config = dict(
    d_model=64,
    attn_scale=0.177,
    extras=['capped logits'],
    init='trunc',
    warmup_steps=200,
    final_lr_fraction=0.0,
    batch_tokens=32768,
)
Each number is 128 + 32 x the weight over its row's rms, rounded and kept within 0 to 255. Layers, rows and columns count from 0. Numbers have three digits each. The size before them is the row's rms in percent of the matrix's.

# layer 6 attention key, 64x64, rms 0.188, rows 0-63, columns 0-63
142:149169119099127145076134120184172084098176137117129056197161159154096137090119142089127145152108112147140149156109126118148135234109142152117145132130112096074128159140131061116160088153094106
092:105109175079153168122066168144127108058156135107129075106095141158105127088108102131196078152134138143135152082125115122128185148064120175096143134096117116119179151065117110097181144104155147
093:172154136137136207110142134140161098163091148132126127130188111187088115097161097122086107158105071109175164164136161093195131160085089160176135120146161106081126145110128110126099115092144193
094:090148087108124116133151140147131141129129100116115129092063130120085097098083152182106168176130068167149128089119212152097124136121122136158206078124095130137116064150162133186089159089132120
095:130128073113186174169128134145102131114124106134151094118119169081161086235107155129134159112172191171142165102147118093125174152156163137113164124121154138118098159162083124128062163159123116
087:063105104118156085188128114053120118048129164114118140145181092114130085119138131102094114112135136076143103145128174139125084175082079094133093163140125142072136095169111138150152100190128137
103:167175116149119126097118160141155136112147134132143177102122131080104188106224179134106123171166119127156133172111147127152187178146119146137170089125124089117107161042126074098168105145122152
103:106147156064123151128153107157161096104109094116146116147166125129087091108165149084206144157124106133115125119181100112155069139126135165146128100176120118111112084081138100063103056194122079
077:129153114141142170129112108138178137153182177180154114144103168207081119120192142097129164092168143092155148139138151070098098164108115177129072117199117157129118081122162127125141181132099126
093:114126123193108125163180089090091142139077116126168131070148177087120109150157135155134121067090131134116075068107098135154099079120128082147130128148132143191139116089121151074096207138148141
097:102116113180139151173138117146134146042158134085091107152154186109124135120115115168130153125073136089142143088094166106105144107180097091155120068117166192145071148152134196158091116118147145
102:135115126116154074147143098107110179138099100179173177064091107090150063142113094175061126124141142087089147131158141113049138100128114074157139139093162090127143078118131160120133109176106115
110:195173117140136127050107098165155115153201161133113119170169166126142138093123152109123152142112142111125160136080091107092109213113128151157145155170153080088135150117101083083175104157107124
098:180107140128153188078120183152203149143150129122118089131108092144139116024150143081098097132126100176127117149120149122138165192123120106118116154080113147079139142134132090071133129155074142
094:167197147113113104085137124167190169115092131133180113129153111155091119104124089112112137135127125110131101155075184103147128212131132166125098133201128128105182168066150152112117063129143119
091:061127111211093160129137133127124131101146127129085165183131152110122105120082111132138151109147138116086160125179149146168097163094122117080156187135142127094165162111108157059118175100205091
056:110114131134052112127188094097125109172143110133084082147099102159192100116102141149179158166126142148131149117121096137122078106177157110111113088088062123161116102115137159179074192104091108
095:147123079138142126153174117111045125191163121117088148114120147132124071139158190099112143101093078158075175127125128128123128060171131081162109141134115200146109156100111137167095172134089145
085:170149109143173122024059136170151098128120123111171140136153135142118134057172141089133143121140167157100204175174159144120142167119125176085109115131083107098106132146146126147158112163143152
101:133137142043124097112130090060141119170173183141126164148129108163082173134140143090103126087182127176129162135172149090088118163160145160143107117157099146132157165106097120087153113163190082
097:186142104082114177098071160233151088127127137108087100135135106122112100102121173140120103120140099106156136166099152118081125156104123085141117121069094144126107067063154113119126164125153180
093:149120136091077153104107158166188098120173137154123076090110181101087130153125154096115149108102145129156137164144131171135163165126109167178123126123129162146106194161215064115109134123187164
095:120067126114181106114146188115126179132114154136090165112110125130138176132123199172125080110092152138119125156129146134138158061139089090119122213137132159152171210184115165144124126104120127
097:094162112124116126048159181087084135149074053092147167107149150090153137078089112124133164135125124202105116114069122161129168071161145082154124134112156119128107105080101095135120096142129136
197:123095112165120110192138114086056191163106123114097167109091074090169112170104110158118135134134122122104055074091111159099103060150131092162126145109145149156134133160099157160072135103140146
082:125073115124128137042139108098110155134141197130160136133145142188093160118156137131194120108115084088105073146120116053127122128123107120051086131112125097126062106120166110079113106166141128
083:119085106123160145118131167167150128107106154108118136189101195159062181093165058088130211150126185144114094123130124138118160111087136196116093115128146099126138114113153156145132116182086122
084:120080119146127124110139135115081129167110117136128141110098192114145149090077110166129065169149091115079113112059127084141101199170104134147146026151178119161122119141171141096137111156106125
099:144139208161139146132151210103076141148150149121092100132108178096066112130146168125162113138173096180153167175159134094070126128137153150109082133130088135127148139134183060129107129133106091
082:131108075121178134115128034057161101153160089090129113127125137129092154154123112156132061136106112125095071146138121149119187174118147166143145146081156101100127156169127147155124191076090110
084:092138144108123136110104093151123118109113096215106148166132138137122146151099116184084149152169110154129092129126047092167183131098129114151135151156069128099152073101194105138099107190101082
092:158135082140123161152081155078146088087101159112082175117178143111159083170140086078158178135100095139098078124094152134128147084102167126111132132150064087161099171095141186132139133124094086
083:081084121137158170136150106111152119175111140163088129192088058120168156201093178167120163117091116150094119120128123125112105109124103066152136128154139173126176173113132151097157177166165088
091:153082159139202119116137172082131099160140114106096132123138132104119141182132146109147156128136157115070074179115082134109177156078167124121160152155114084120105118088098182070108052113153172
099:144166089147101156146164086147149124067130090159141088103082148125101140124106159060082123114154135106155075120166159116120156098158048190125102141112117106156101112079081110131127114095060163
091:138082089165184162116139130107143139081168166146194124111124137105113089107167139153187094130206135159155134175139099147180139160182124127174108101149094116096119186098152090116091131179109121
077:102098142129096129149177136138087117176138124176136120125130110144105186165158113141184147124168118079175089086169117135113165145151116121125210122121083133173111183094107108115162099088205178
100:157176093167156153069073125152160111092156127135109101115092096145126108116163142151117108094106131121122116176176141135191092168063135124170075111181140135115177098129109158094083174173089166
107:179129112133130085050064146130140126152122147121187073120095154132137158131069169116086134102132113075147146123182121186187138165109092116135145141110172142154096131129181106112147164098193139
102:150159064120103116099116189127134121116146122110099159147084129194107157151110170125143163162131140077201216133145162111093098130101147136169116173139109123141157134088149125168152094068177094
117:134151116110133109153092129131114107125218068106148125132122104114103186142132080121125080155128097110177112119140155069129156166111153180188095126169170136135110162099141173105116098049074148
100:146157175119152096141128122091127119106078121139102130119110090192127110163143120114152078128104135087122157158172044164137159097089132151175137147105091146125207084163149167074142080074143155
107:141142099165074158143045068147120130177074164122186117138066128125083093158118064120121084122154065111138118149118119135108167174113149106143166118119165126176118152149107156104163082149138115
099:107075111132098119141094127110171126141117099061131085087161114107129114204128142080115174113148147124148106163175212111131168144107132163140099107090121116112165146175121160179089158174186100
097:080157084104061174064121136110124057125126151145102101190107112186136135112127171142125143136108036178138155109095145127146139093131097122101140067099158130137133112087152113143114133164174095
107:090086193105179074094159134101130085111135105171104126147124110170053123143079159091178097203144109118115110111138134138099098191140054138165116152126089139133142106164104126111127132118096099
104:151107153175148127136158135133157152104082151084060076194095106155099134138144137136124137121082105139157112150148107126148075092121050116066160099103131080110095202137107106171104112114140177
097:126109142127068102147157098075096158183164129142066099199166098112099133106071114094137075148122133083087094132159141091115083139122100132140080142137083139089155132128163167126093139135130052
078:086101109162136190147139115088158090147155068124116198113195136146086137150164154095125164146071126160129101143131142132069142094131111117162100162134088092097158100178109177099110121181080134
088:172132125085141075160151103183108092158140140120114075116087100169110112056084125069059075135102160134153185146127158121162122128125141177153110132098161146121151128112194147116166105076129116
080:198164133108097087055151152149112131156156124133123121168147040075122127113129096130137177135146116135120178153127139164121144089154173120101148114161140112123126181134101152168218119184140165
097:178127068140132102126162124100181084136178181182158144143139142117133164198131087066112109150150107124163135113127102112133156177093147190182128113114135105083184148162146174099140103110102167
124:137161127101148131133087171189089112143106098116074143125087103120161137132148102123114159166156050194091092107121179107120134149072127061122122117092146110105174177140113152163207151125129147
102:083084143156120115110224130136134148120144152165140117121092103095095157158082078151104154134114086104093094119135162142143138112134160087095191093122154095115151171089124083114095093119221137
090:130177131094129200117092078107153128125096103091159102116076127109118083113179146112119156170100072133115086194082082072113122137128105140125087148132176159126101114097150105112125201151104082
128:143138077133116084180139116172073136164131117136114143115133164138154106159113139125172119175066128084053107101105138109130116137135179107163112138129184118104103144160080112164090098110231097
114:115139108137148105126093120117139127151126149134157143116158088137090180127171168107110106118188111101177151144218145078101176187111090171108122120168108173171177124105187133097191135167107122
112:073093145097108216101128189110171083107088183118146119146147119114148094108125139115136089155130092106202087147126116088162093158102120130098102147129117148058134152091108131147143071136165172
097:058147148128164134125159153167090151138143149074124131107158092096202164131094129092176111174091118124075118125128099111140164104120067180144108121096079119100129143187123093139197108111179116
104:110133134147095175116130116185118111085157150121136069184136136148132119117149185135105191167121189072157149133150072118130124119068122154132100178082159122129098131111109104092166084168100056
092:200156088072089121150155136093143155112153123109083156078147144120122144107150111083105139114104118164157121152161086149156182191069103158130132127102058137130096112147074138168164075172152114
114:109105143103080101085164141157129133077046072069116150113128106094124154160142134145100103187113140202145126073104094156088160089138100089124135181119160129069126136133139175132147125133125079
101:145066120129139209157119137104115134164098104089117109133070111081104122148159123130145146091104138142120118165130096168158121104196099118153112121066115213161112198111144206119123149115144114
102:109138071114127089158116120137150125178142106151179124121176095182109119146148133122138115175116127119141176114113091112139077147057108165175117185159087110123111120116113086127163218137175195